python train.py --num_hidden_layers=11 --num_attention_heads=2 --norm_place="pre" --rope_theta=10000.0 --rope_fraction=0.5 --tie_word_embeddings=false --init_std_up=0.0462 --optimizer="soap_variant" --weight_decay=0.049 --lr_head=0.00756 --doc_mask=false
Each number is 50 + 15 x the weight over its row's rms, rounded and kept within 0 to 99. Layers, rows and columns count from 0. The size before them is the row's rms in percent of the matrix's.

# layer 6 MLP down (transposed), 1024x256, rms 0.226, rows 118-143, columns 64-127
099:40 37 51 39 29 58 60 33 41 54 38 51 40 31 51 83 49 40 48 20 46 52 70 51 64 78 32 36 45 67 21 35 55 35 53 65 69 56 71 84 69 37 64 49 59 39 55 49 30 30 70 76 37 41 57 70 36 49 71 41 61 55 60 73
097:41 51 68 46 55 78 68 36 34 78 51 58 45 55 49 34 30 53 39 63 70 49 56 43 49 64 58 22 63 15 54 48 41 50 36 62 75 63 69 68 45 68 34 69 17 69 63 53 62 74 52 63 45 31 49 60 37 74 42 32 70 51 66 48
086:53 67 31 47 49 62 40 72 42 44 56 60 56 48 53 52 42 44 61 48 49 57 58 68 69 67 35 43 61 25 55 58 47 39 51 62 36 33 47 43 61 69 44 73 16 27 28 48 54 53 68 73 61 45 71 47 14 77 47 45 42 19 61 48
102:62 40 44 82 32 68 71 41 21 59 51 40 70 72 49 52 27 57 34 58 49 41 68 23 55 49 57 43 63 37 34 72 45 51 60 57 35 78 55 56 55 32 63 50 66 69 90 46 58 59 68 51 23 52 57 73 49 49 30 60 64 61 47 52
098:50 41 60 69 29 28 53 72 38 44 50 25 39 56 74 82 00 46 31 79 37 37 61 38 33 55 08 50 49 38 40 47 37 58 53 31 62 35 63 38 54 63 44 75 56 71 56 52 50 53 44 66 56 74 20 51 61 51 52 58 64 14 54 45
106:51 42 57 29 58 60 58 56 99 25 40 56 60 27 42 50 64 29 77 25 52 50 46 48 64 43 55 78 15 51 68 46 55 77 55 38 44 56 57 44 60 71 70 18 37 48 79 53 55 50 59 60 66 47 47 57 55 63 63 72 43 41 46 53
099:39 58 46 38 77 42 60 46 17 50 78 48 54 55 58 49 57 55 40 61 72 48 50 28 46 47 99 59 40 54 62 58 54 58 64 67 54 46 31 54 33 72 69 57 54 42 49 42 35 21 40 49 66 92 46 70 48 41 65 44 43 49 99 23
103:75 38 54 65 51 52 53 58 49 20 50 51 46 11 48 37 33 59 29 54 44 48 45 72 46 49 65 82 28 52 56 62 56 41 51 29 47 54 53 62 47 29 56 65 17 67 77 71 54 49 55 63 73 32 32 48 34 45 65 32 41 69 40 63
098:68 67 12 65 70 79 50 50 51 64 46 41 40 48 68 13 41 38 58 28 16 51 42 52 46 41 22 26 85 36 63 38 31 30 32 63 51 73 58 45 59 61 68 53 31 72 43 61 47 63 67 46 57 30 31 49 43 46 66 53 33 61 71 37
100:63 75 61 42 26 53 63 71 47 29 27 53 60 36 61 74 27 63 51 24 61 53 27 42 48 51 74 64 70 79 41 67 36 57 82 55 49 31 34 60 26 58 74 68 35 52 53 47 36 56 42 35 46 69 39 48 24 57 51 57 69 56 65 39
095:28 28 37 67 56 56 51 55 41 37 58 39 41 41 73 73 64 49 42 32 57 47 43 46 43 81 60 35 62 51 33 43 54 78 61 27 85 37 48 67 46 35 57 46 53 59 31 87 68 71 49 38 56 18 68 65 37 50 51 30 61 78 33 19
102:37 52 52 35 44 41 54 62 35 62 31 20 52 44 68 61 52 16 54 35 59 44 56 55 46 44 39 45 73 39 62 63 51 42 51 42 39 61 45 64 19 11 51 93 67 25 66 55 57 26 61 50 47 45 65 58 31 75 66 45 47 75 64 62
097:31 70 58 57 46 25 49 42 62 12 58 61 49 68 38 40 56 59 56 43 74 68 58 49 50 53 55 50 52 43 35 57 32 38 60 48 19 46 38 35 60 45 56 51 46 79 50 52 55 54 59 63 59 34 65 77 71 48 48 65 54 65 60 57
112:51 46 36 68 45 65 35 32 38 61 30 41 48 29 57 43 37 39 56 50 55 76 58 24 66 60 25 30 38 22 38 24 55 46 44 44 20 36 61 52 63 53 43 34 35 78 59 29 30 39 74 84 59 39 31 58 25 50 67 49 60 26 42 18
100:50 73 60 29 51 60 44 62 44 52 55 60 65 44 65 63 35 44 46 62 56 33 54 50 78 46 57 39 55 51 67 66 40 53 38 49 40 66 25 43 59 65 51 67 73 65 57 37 45 31 69 50 27 62 36 74 64 59 60 24 40 76 65 34
093:48 54 61 34 27 03 16 42 46 39 60 62 75 62 73 63 67 78 48 58 56 35 37 41 20 26 21 53 45 51 35 58 61 43 58 44 46 23 85 52 72 50 49 56 39 42 71 69 79 50 26 76 46 42 41 49 42 30 60 57 78 42 42 48
099:51 71 47 73 44 62 69 29 79 48 35 39 41 40 76 48 57 33 29 29 63 24 24 48 63 52 49 39 43 88 21 65 43 61 62 36 80 38 57 38 53 49 45 35 42 31 13 54 60 49 55 53 22 56 35 58 41 55 70 51 55 80 37 44
102:63 67 44 36 38 49 46 27 52 36 23 40 45 60 43 60 47 70 41 41 67 34 48 50 27 47 26 55 31 65 64 34 37 45 41 59 48 57 24 68 39 33 38 37 38 44 48 53 37 29 53 67 43 58 41 61 31 57 43 61 42 50 40 50
101:64 51 43 58 77 63 71 46 61 61 54 32 34 34 40 26 41 39 61 58 40 48 56 60 62 35 36 58 41 54 40 55 38 38 56 24 36 38 53 58 55 62 30 51 23 76 67 65 82 59 24 63 48 56 65 60 65 56 29 63 50 42 51 41
098:48 58 32 71 53 77 34 46 46 34 34 53 84 76 29 58 31 51 46 53 53 43 60 67 38 62 46 80 58 59 53 25 43 46 40 33 43 36 53 74 13 53 53 38 46 41 35 42 64 76 52 30 85 55 36 34 40 72 55 31 48 31 69 32
099:36 61 63 76 39 51 75 70 43 30 44 57 41 59 26 30 69 48 47 16 51 42 54 27 44 77 39 53 47 47 51 61 28 46 45 37 50 63 41 28 42 69 46 51 68 39 44 43 63 37 37 47 68 59 41 53 84 38 88 50 68 33 52 40
108:64 46 57 70 46 59 60 65 54 66 52 35 50 29 72 57 23 52 29 93 62 31 80 40 64 64 66 49 41 58 52 46 43 76 56 42 64 46 28 72 54 63 52 43 41 71 57 23 54 45 59 59 69 43 53 53 54 58 40 71 28 55 40 36
100:48 43 40 68 43 46 57 37 72 35 51 43 33 53 19 71 82 45 33 43 53 40 36 54 60 57 53 65 44 28 79 80 51 37 36 29 43 69 27 29 50 51 47 72 85 78 62 45 66 34 30 53 57 52 63 80 33 52 38 67 38 45 55 11
099:42 59 40 60 54 44 74 53 62 60 65 79 73 45 57 74 49 66 42 40 63 58 89 67 51 59 42 53 49 56 44 45 38 65 53 40 21 43 47 54 53 58 40 29 36 49 60 54 48 36 22 43 39 23 35 25 44 47 77 59 44 43 60 63
094:20 53 60 33 57 61 74 46 29 49 46 37 59 72 49 47 49 49 73 45 47 51 64 46 77 39 39 20 46 70 32 41 30 51 62 54 35 48 35 22 70 55 39 41 57 38 61 30 37 33 50 35 43 66 61 22 68 44 33 50 50 53 57 66
098:36 53 59 52 51 57 64 67 70 51 15 62 34 57 43 50 32 31 36 12 56 65 25 43 33 73 38 58 74 43 39 43 22 67 44 45 82 42 62 50 74 60 64 66 20 49 31 31 62 47 39 38 39 42 37 31 34 26 55 54 52 16 48 51
# layer 6 MLP up, 1024x256, rms 0.212, rows 119-143, columns 64-127
089:34 69 41 38 22 63 46 37 52 41 40 49 60 44 38 58 43 75 38 31 60 58 47 55 64 22 34 42 54 47 37 32 62 58 67 47 36 66 30 60 58 39 44 55 19 56 49 77 43 34 82 47 33 40 53 40 56 51 49 52 69 35 56 57
094:38 50 60 43 39 74 62 46 77 13 54 50 68 43 49 39 33 57 50 55 52 48 34 43 47 30 46 54 49 50 28 49 37 45 49 36 38 56 77 46 61 42 71 30 49 52 56 70 54 51 44 31 58 06 49 38 82 21 64 55 58 54 54 39
106:40 47 30 48 58 68 23 51 48 49 42 49 78 49 83 53 46 52 56 55 31 57 73 49 56 54 61 32 35 47 37 47 58 50 56 39 29 64 36 47 31 51 67 70 47 57 74 40 73 47 69 49 60 61 74 39 54 43 51 63 52 48 47 77
095:34 54 17 33 49 42 74 60 64 31 60 72 93 71 22 51 36 42 62 46 78 25 69 49 44 70 36 65 45 53 44 38 40 35 72 24 40 66 31 49 43 37 11 57 67 44 73 52 51 49 49 55 30 24 27 47 52 58 56 55 13 11 43 40
101:54 60 68 64 68 78 39 52 67 39 25 61 33 52 25 39 54 63 52 29 65 66 54 58 51 55 66 44 37 77 52 40 64 82 58 47 44 17 52 50 43 57 84 38 57 58 38 59 63 54 31 60 34 62 66 81 74 78 40 61 44 46 55 35
098:57 96 54 51 68 52 74 68 59 73 56 30 79 57 84 46 40 37 64 48 54 54 78 72 46 52 54 29 53 54 59 40 66 49 58 36 68 51 39 59 48 54 64 44 48 48 57 41 46 36 64 51 38 23 69 67 58 31 42 64 40 61 48 58
102:42 64 56 44 69 42 70 64 39 36 60 58 55 27 43 42 53 31 58 82 51 22 57 47 70 49 54 42 45 64 52 42 54 58 51 65 35 33 63 74 73 58 37 27 44 63 62 69 43 35 33 64 48 50 50 64 68 50 58 43 38 63 83 47
099:64 49 60 51 63 43 49 44 50 62 36 51 42 34 54 77 66 59 68 61 38 39 06 55 51 66 38 61 92 29 62 59 41 61 48 46 46 64 35 64 77 38 48 50 35 75 27 66 45 46 43 45 47 53 67 64 42 80 33 50 64 20 60 25
100:42 46 44 79 76 42 50 62 70 58 66 28 61 57 58 48 46 49 62 64 55 76 68 51 65 57 41 54 26 37 57 55 29 43 38 41 40 90 76 50 66 50 43 38 57 53 70 62 67 32 31 71 48 50 37 54 46 51 74 44 60 75 28 64
094:37 36 62 46 38 70 58 42 56 45 45 47 62 33 60 48 51 68 78 59 46 29 65 61 48 27 40 58 30 50 67 58 52 50 36 49 52 54 44 48 69 40 45 69 47 41 50 42 60 71 56 59 34 55 57 72 60 38 32 53 39 53 59 42
102:65 51 41 36 82 47 52 42 58 40 29 39 16 84 58 46 48 81 67 24 63 61 50 57 38 23 54 71 55 64 62 62 37 39 65 47 43 14 38 62 45 41 58 62 42 57 66 41 37 15 50 45 30 51 53 57 77 75 52 52 40 52 41 54
100:55 41 64 26 57 44 61 67 91 34 51 33 64 57 52 49 55 41 65 74 29 51 67 57 98 26 55 51 56 50 59 65 56 38 69 58 44 37 65 12 49 42 53 53 67 64 64 44 30 78 67 44 66 53 28 57 66 29 34 63 43 59 32 70
106:56 43 61 43 67 29 65 50 63 68 35 40 59 52 52 33 77 23 45 38 34 34 68 60 32 64 62 43 61 35 54 51 57 50 42 58 51 26 78 49 45 48 36 51 23 70 49 36 50 37 26 68 48 42 43 35 43 50 60 43 23 59 37 52
099:52 24 52 68 49 28 51 44 56 60 57 20 13 58 60 48 58 28 57 47 30 63 29 57 52 49 69 56 47 69 36 68 47 41 34 43 33 29 44 37 37 65 34 54 46 70 34 56 54 40 55 48 29 41 52 41 44 46 63 76 57 68 51 36
097:58 71 52 36 51 61 35 57 66 72 47 67 56 61 77 44 31 53 51 38 46 52 11 64 62 54 37 58 63 41 55 56 40 45 50 49 93 54 49 50 27 54 44 61 28 31 41 26 40 46 38 63 23 46 38 60 62 49 41 47 50 79 44 62
096:45 38 52 35 71 72 56 52 50 44 26 23 67 36 72 48 46 55 21 45 25 75 25 54 71 65 52 62 56 81 66 62 37 58 44 45 67 25 57 55 44 60 56 47 57 72 63 58 55 46 63 69 50 44 70 47 54 57 57 51 39 27 37 47
098:32 53 59 55 53 60 65 56 45 40 63 72 41 32 38 05 38 61 47 52 60 63 76 67 43 59 35 35 38 49 59 61 65 20 60 50 50 16 58 18 48 45 28 50 56 72 75 44 60 61 47 41 41 45 46 54 72 56 35 78 51 32 54 24
097:68 60 47 56 61 28 40 75 46 49 40 54 45 26 17 88 67 61 45 67 64 47 33 43 75 45 60 49 41 28 45 82 61 67 79 48 50 58 35 57 51 60 44 65 55 55 45 54 86 44 58 70 22 43 55 46 40 53 49 27 37 73 62 31
095:33 45 29 71 49 32 55 43 66 57 50 57 41 58 61 48 51 53 37 52 72 44 44 59 47 49 53 30 66 35 68 65 52 38 50 49 68 55 17 45 45 68 56 44 19 49 56 77 53 44 72 52 53 39 61 50 67 45 21 66 60 38 48 39
102:33 52 22 43 32 55 82 40 87 67 74 71 67 92 68 42 46 44 54 26 49 50 68 42 25 47 51 47 62 42 60 38 59 42 39 48 49 34 53 36 13 64 73 41 36 40 54 38 57 47 30 46 53 40 29 45 46 51 52 83 49 23 60 45
114:50 54 65 62 48 62 68 65 64 49 33 59 59 61 61 36 22 66 48 68 24 45 61 59 78 18 78 53 47 61 55 48 44 22 32 52 55 32 37 28 57 43 27 39 27 45 66 56 28 48 51 52 63 49 58 45 71 64 57 89 53 57 62 43
096:66 17 46 56 53 81 51 28 53 47 66 27 63 94 53 32 54 72 42 56 63 49 58 54 67 31 82 57 63 47 49 59 62 51 25 46 31 55 44 58 57 61 51 56 40 83 69 37 65 55 35 60 65 22 46 79 61 71 40 62 35 65 55 36
102:56 37 57 33 78 57 45 60 41 55 45 32 18 46 59 43 41 62 64 49 33 71 29 44 67 36 35 41 69 47 58 71 54 57 36 77 56 47 54 53 32 36 42 71 45 39 26 68 32 36 79 56 20 34 46 69 51 41 18 63 48 57 64 54
093:62 58 39 49 50 52 62 66 79 31 52 41 36 24 49 54 67 47 49 55 52 41 42 40 58 77 78 58 63 16 44 39 71 54 38 37 51 51 87 60 29 36 68 20 52 56 54 64 42 26 54 80 52 33 43 38 30 55 45 26 41 49 70 50
098:13 60 43 52 54 50 71 76 73 26 25 35 48 33 52 58 45 50 81 67 35 68 27 28 52 38 81 05 18 41 34 56 59 43 57 48 45 64 47 52 14 60 41 45 70 51 53 69 54 21 45 47 44 38 58 61 45 36 52 43 45 50 29 58